From a checkpoint of a small transformer trained on Wikipedia.
Architecture: RMSNorm before each block, rotary positions, no biases in attention or MLP, untied embeddings, capped logits.
Training: a variant of SOAP for these matrices, 110M tokens.
Each number is 128 + 24 x the weight over its row's rms, rounded and kept within 0 to 255. Layers, rows and columns count from 0. Numbers have three digits each. The size before them is the row's rms in percent of the matrix's.

# layer 3 MLP down (transposed), 512x192, rms 0.155, rows 448-491, columns 0-47
103:129134143138095132094139167107129130164114139073148066091132129105120119152192111125145133161116149103104164112175118119150146125098098123146113
093:106134147166071142146146144112119125124177111106130100149102135159168137145144112145121145131136143123148158140155136116089174117117120142141156
110:132099122133131109143098074108152136130095146112109114129102135115065158126114161089134145153151150095162152113130122128123133114096112114141120
095:123128113131149102153176154137100141119150060106155113112142112117138140104088113137116141134113180139153101177183152109140130112085159112128140
099:133103099102074109158127099151101124148083104147145126134132142101140140122133127104120098099140141171129067146116156133102086118142096139097159
100:117092109138128103107121140130150138109128138145146104083140127139089105159112107116120096078130101122099103118079090128115140092136164123131083
102:144143146137130127159146143131130128109137127146121120124150103143121130120125146135143181114115129131120137145118104131108117128137138093133144
104:127165110154094137135154153170088169147176122122143161153115112148162115143089146152140157157084141123154115122091059142160139119132193135147128
098:127149088124116101110123121145123099106169142106120101128185136130127123165107132160109149094102109090093106118141128125132068096118126135149123
100:122147109117116119135141108126145126148078084167145150136090118148116102163102128142153093168149118168109184147138123138141143112098066146096129
094:161116126147117136158120128098103144101154127125084135113186122154115122166124136126155173106107129120137151087141116120114132141129072146128185
099:121120167148164124129164145139130136161143087136177108135130155128115108148098106120139115127147132080094100120109148082111145159145143154136159
094:133157098123136151139140149144109093160131129151065173124116153151097154142113139143090104126089106103112117135122122137097139112115138124159135
098:106163164137142096130172149134120111158145129103116099117158124140158134108127083124137147133126116130145145124115161153123117176123135143123170
106:101120148159135146132133153145113102133139137160143135102135112131090088142147136088128157140112127104124165128131113093139130126121094138114130
098:115101125107104168121114108112150086109129124155181097165169131122077134095127165115100111107168177104124139133147142151143128177119140139126124
095:137160132143134102114142141098093095126135127129123135090118146131133131138101126085131097112103116098131146128155174123116150143085085152139134
104:160141132137140091150159137142126098096103144165121094130119140148104128135147133116144121098129109116108146093099144136158143111107090156111184
100:132129082107108123146114146175122122124145117140109104128111136173133099106093146160111164101077117121152104175134156119146159165096109124142153
089:117151157099121145107133146106117121140100192138106191128152108125130140092135141129137127164096112138115128122076127133142142118126132158160135
103:093143115130124089146144124125118150166140142122093115123111145154109092125116118085110109132099145135070154149128186083126097110127140156135097
102:103131120137139115160114116107133179180147093084134159141131120133119122105141123139112075170125128110150134129179149148095130070102178151155113
095:122111099125132142136106113147143115116161118118106130114125150100119154133147131117127113133179150122120149126108170133114070122165114148131126
099:134107104108132124136126092110167124101136139120150130105112112035138067118148152171126160102108111139125176144142128129149136104173122143112113
112:124165122151131123127155192149129127139102118127148085163085083122146095142105113090137127142125100143125162101136104088164129135161124173137147
097:130155105094123119116130103175132129173130129087107122150129101153162133119143151148144087057176081102120094129128134108195140192138145115123148
099:147127128119159161118135138139167117138109146124106109174173148153160142097136123110092126132068149132167125128104140148092097164113155172116098
105:095187126129119142075146113115093110122115102142129118151132108165118132162164152134127115170111129111096124141102149135143121139125122149087137
106:112132157127156129065149152125132097132098099140109134142167126129128113119142127116139148149156143109102100138135111132138133140108136087097141
112:109134160119144092138139131114170216118117074148116148127125119097181148119150113141141105144108179137156125139134143114118139105132135143150137
101:153054188126116134133119154122096087135144159123130108111120113099121103127084132092142121155132120125125129153122147113102118155102117124119123
097:126117122138094059082118108098126109149125114138127120093099150130141161095146165099140111126163159100100110137111118140155145152100181095138175
105:134140109126129112120115115096141119156146132120133123076126182125139106137147100097136142129098121118136138124137148096150128112141151115134108
093:170124150111142137088182152145120083126136136158142066129108134123107134120126129138128108109135138125154125137123130145139136148153136129141200
103:113103089071135155165162120140148132108173149173124155132137150111154140112127137113125081096132115138116133123115130150145116129129119147088145
095:124128112155104154122132097115131120102102120107124103131132122072136131123130133146131138108132184083111126154128097167123123083117133145137154
101:130149191122137144122112112127128166134116155131150164104140147093121111099139085086148117108129094116123082117095155136124150162071140121103126
101:140109176148114090121122129123119145140135132135162125150090151089162134130147147100084131106160117150109146108163159134124146148173080120124128
096:137123098082115158153179068137113101139192110089106129131110139135115120154123111129138107099144148122141110130117132119120079152137105125149148
095:118132116150103125144119110142127092126150099150112126122115136116113079169172126141121146126152117131147126165068161116141108137131176136100125
091:126151118103089145191160133137101154173146115125136119145192135188145096069156137144146129118109151094084111130132104087111160138092099136121151
097:120136085123142122119163140134108201092131077159112153140163179151124134100147155145144177119091144092131156125164160156126131157108123132148111
102:089077161134101106132106129119161133158135120113121131144145095120119125127122120093186145174139125151128099139061148114138123157102110108129077
105:110174099148101124136139145110125109110117143099123122126134129146133136103154079087134108143178127145114157125160128129126156139143104161116115
# layer 3 MLP gate, 512x192, rms 0.163, rows 449-492, columns 0-47
095:150136105152118177108191128098139086104189121162149123155131122136096133096134085113131147182129137135125152125130105099110133160139111178130068
106:116100099131120151135166132119132135197146118111147111172129134120162133129135148126123114156163180124100143116126093109117112144148108142143129
099:113102105123138097118140147136104119159162076165167097107131090121127136090109090153129106089155122145146120172141126146107143090129173103096114
095:105142136121137157110133141129168128157183147132120115102166120119094110123071145112106160099130155154108104139181126112142181122118134075101119
100:112096083125115090136107116120103148117109088114139106120139129085130142094138115133119102119111112140113140092111131114100089120115161107078169
100:150130162122117120152155138129118129104127064185155141154131136125142136129138145109101135092116057159155164113101140152132143122130139126106140
100:130121146140091108138103142113116179127096137141102076085100123127151173163111131136139133095149168082146110142118152138082095166114112119126157
108:159112144115126167152144128139166103123129156160107146138113126128152138097153123076127159153131142152132132143142133120165101145085079123127135
100:131114157121129173123140108149130154179160149115132108120127151118143149126146095117090186137091170183126123132135132114117125198143096092104149
093:135097144148121168159086121090111082117135149113144116170146145136161155127100138142129096173141125143148119126097108114095147134073144116124111
100:146097139113121105110170156104120072094131123154158134152112110147128178132112143139147109172170127114134108113127156093132134142160153167110170
094:170127139114142148124074084132137142134135170112152135114128107097109124156121172091148136164127175107106123115126152090160104082108149198154126
097:150160084126092101105098121113168137108122111127112135129122127107146096132145135107135089109133138139141114139135102142137093084099142126145121
107:121120139153107129146122138138169086135098111183168105127140113113136148161156108099109094143152137116149100118128131144118154131092095112086128
099:165149152131156140155125096144100129141105097082147145167113147117132102087155134105170117134119101127118121114110160141157158149146115153106146
092:134117138124191122161134117098110139135110151134128132142153135145135175127171132070147135157103118166121145098146065135182095132124138112109168
100:121123097148084116131114151141100087103142136131142110094138108117139152115154143168149110117100157122099154132147099104119141133155127139115130
092:178151110134129160152139147110107099147143136114111107152127140181095119098121096107163087133125096129150110175150147095146126175123105144137128
088:106154115095128139114139137066139123122119139151143125128104173120145136105127104127116152143143103117152113140095138143104115151088140132128166
102:151122183135140176143140056137165152131136116146127166162129092086105138120133090164123138154090109123189106116143136158130137131141156089136127
106:139103162111120114145110117092098140140111096091132095126117129132120147120167137095140099100120107153117092143137155166114115142145141158114142
101:141095146104183113179122163154142138139134135146107098107096104129160105148107103106111124136160121127154109086143132157108098111136136123139140
105:139138135128125151114092102163118126099126150162149146107152120124141163133178144126128160118136107109083104097109158097169153166107144141092138
107:099143158087137151127134189109113104104163182135117135139164089116125132146127143123095136139131132110148132088125136121120170119093142088129173
095:106106146108128117149107125133135158097134129119121134134190148152152125132089128102109131135120114102107121127110171142126099118077115090121137
103:133130138135143153127162152133108106136162156130114161135095129070129161102101189099126119132149123127136115114143097123156177128129168142146107
092:085131117101126131101153099123116115096133138082131079153134101098117151160160131155126132110130126116133129124169156101103130121113145112108123
112:151156145131130178074146140118124110130118104091143120133099111116160121131154077129104127150160137183113134115106122094111119134136152161132156
108:171134128126107121120152143140113109154092123122136155115104114127098134106099121156139138102134190140145147119138121138096157121124129115127092
106:104160158106095133154063123121112117150163124093132142158114158148159098107122156098125115146141128113113126086123165117140146110137122180146144
098:119169140136124154120141121121122101104121088153153150108145134104138155139114165146109124096125133107125130151083128081094149162100143127174120
103:150124116110096156109150140119135091168116137115124073147117159120107134128175149105119125137105118153138071126105108156113125121153120144092157
092:110115112119131152132116135135082120131111166165127154104133145124112131131115143120115107140100150096129094142152150146150100156124104105113123
104:126188160140099118149107127119137160127124142122138126135114112141116145139146115148093147139141131122125157117165154172097121145093125130081141
091:125125112105145128141110126131104167146115096154157114155154092136138158082116140132150181146145085091150132156172135112157119132116136117162116
104:124137126124165112120127147138166131142124144128136109151134128111111111131172137140141125123165147125132152085146112087129131097150133113118097
105:159129178126111141113121152081170111157134117161152125117157110139160125124111096090109129117152127111084159139166132099115131137135150170102118
093:156140119097158107120174097095117147136144124126113103149120173130129112109122139110184117143124118138140120110088154134134094147148135122118155
095:110122142160143134114132162138117173119184115114150140140122165146131142116171073134098152135121087149130127168132103144173141126180138177100131
096:119115081121145096176121086172100126111170128109124139131138157127109137084129129150138162067139133113137129142100061112122121122095156112133114
102:110110075056088089134104101121118094128142128103118144128130121141128128122155090102163123127103132138150067170150145094101116153133096166126113
101:126144159135166116137187217077110108133147115157122121129150139061135138117131096095135121131108129127101128127114113148122134131116146114113181
100:125131117161132143126176123140071094102094119120167133149105094151125118117144098118114107126153097123124167085126102113108127150146116125109104
085:138174081110084132154132109124101119137132121124096101157120169134089100129158182129150143157141107076154119104162181129133121125138112159132159
# layer 3 MLP up, 512x192, rms 0.161, rows 449-492, columns 0-47
096:140125118090165119166135137156132159104126145098143158099161117155126106164124125146114112109143112139125130125148146140157085111104118116071145
112:138095104128105117140122152133082163140145148083153132104125127153098140115123158124129151151158136112174150093149199056170167127132128168106142
092:138129106150112138112141098181109148080179107122148120120107051146163122121149132121079124170137117133158135088129112115162132131132105138115129
100:132108091130126118093167114094124163117071179076138120123116172127110102138095105118117118111140152167155122096109112142128123128138074107151093
100:074111070135120135105133121155115161142099147129153143111123116083134145145159091148132144127127126149129167072145144082122138103150159139107086
099:133079153129115117097133120169147140131128124108120113128100162141137154103182151177150118134125156111128080117131144105134157121127122165123122
110:135148081099146176085140153131099090148152164147072118121116151147096098126110132135114143117114105127120117113165122110143132096121160112134085
109:144144133124119148125140152145169067132157097105132103133110102158146152142100151110102202156141124065135109127123114094118140098135120151082127
103:159129143110130100126168143096147112119150091140129146172150120078128088136107137116129092104166137069158126153136099126128121113120158105139135
091:066098160126152138154100052123130095133119160097153150135094103131149161164116122154110109128134160127135104135128159156133156105126127116109148
101:141136090149176114114162149133138119147111119144143082123117181121179112108117143103082162115131117132113131121141138129110113101162096104149121
090:078131163143107049151100113122104155147144118167118094108148171128119127094123096086161115144127119138190071130116144129141135145100124129142133
093:122112110153132139129127150110125149140108150101150102156116149179107123092119138119103131110117134156139132122137114124119107117152097165108086
107:104146143172095126129132110119135107147141112150123134137125140123140154137123129154131127126117146160121155126125163142159138159112126104172098
099:187128115118165124117123100130117130117145127152149132148117134112139128114149156151177125123175111099144137154143157112086144171095149167161093
096:127120119145100149118093121158149090120121117157129128132127116124136128112143181169171116140099088100141127103124115139103142130126156103146120
102:154139107142104147117137133124081122087138148131102080115129104120119110121156108131125116133124149123163107089084150096159175128127091169143115
096:122139167124125120129138123092130141086100136099125143118136136108085104128126117104088138111135114131187133124133093112110098075104167124068129
090:160152101103060145088197145139145129124125132130123182124134131133128064114119120130126136153124141126121162155125159142100119132129100097110112
104:115141117107142139140156125125163103116103125129130112099109080134158119153135085136086092086148137137112084100151149144111121135141161110104152
099:126115093118101154152106126127159106169115136151158103118101088135146098102103142093114154119131140132129110167100107123139143143098144115108125
101:163174115108132156108115112128123124134107120138115134100136094111117100142109104177084111161092101164062151162204127114129147129117129111114148
105:145109128142110138158158130136129128122128125141119175149078082072146093112146120193143133145107137118118167144175123112144130126155140134117147
115:125149134113122121163114137102157122125108114120153119106153131131121114146193131095122126110122136158156140143144154095120194116167142116146117
095:148167118163143177145094146115136132133082114146109094124105138122128119136139129126132121159145179166176158160113103125116172151145087149112157
104:090108120152141132136156193158131141104188147143135141180072153107134115126150108132137091157121126143118103091087151154141156115084084125164052
105:160133087125111138087162120120142105120131155119081116174114140159125117153153126137101123159131122101146141125145127155134135132136123162098114
102:111106127168110127116127128125120145144088075132100115115133172133138099146147115094148137153126091135132141097075131133151102104166147101122127
111:129143184096182073144148148095174156102111073135153150140131137126122123105145134132126115129159080135177116130091129115147139162165138099131196
103:160097122136120101141087142087101086148189111158125122080142112155101131161165146126119127138117137091125108105116133111122107141137141135108153
100:126137085141098113105135092080144128133114129144125144084149143149122132146134132078147084131141118093119109163120113161115129130100163091098172
100:117124149109153081140131130105166181181162129093117168106124194112106121135149106154100084119119108160147150138121126114135129154117163132108142
092:083136140135145095134101114139153117114121116128101129095127084088136170136139114134126112106128103137144126121156101137107139074142151160129090
102:099144111150130061100172160127119091176090140155139150088099149140120136120143147116132151095172156139169111126095112127115179138168102140076115
096:154104111099112154145110146074083152141111131130128109158131141152186118084158147105126139166106098120148138144128127128155122123176105128163126
103:149114101111102079169088146118146119107111090121121143114109123171147143087113158113132127125167161110148125093188123127169123116133117131143131
100:140156092138147143145142087137125137111124148116154129139101135074079134167139173123128158094120130111138126094104123112132095136158118123129176
090:131082078086131140074132130117132145102129140118150081151139144125118144092154163121129099107131142155130168129114097118100141139150163150141137
097:141124122095153155146119102116135083150172151111104152138103074178098102096131136086126156104143067146160116087133104130145112141118122129125136
096:184126098144107150088119106167122112151142124142124114125128161166143125102173164097073141134163109132138126163124110094134109116136109117128157
098:149123148096139128116109147137151153114112149080127079163131150144125143149121125106097164144139071094125148104169136126149116156107125101129118
098:180125158109108131125142102175125135147127112142163173145129112125131136133129121160111117160117149108092166106169151099097112129142168171144119
110:143129113115097162150091117121145115080136194137129171126139095104142131109129147119148109119138146135155168098112173139151151117084096159153168
088:158164110164133136107086119096102141180180112106148106139150138126078071123109191112177156145107091130118099137147127105112135099093111122123122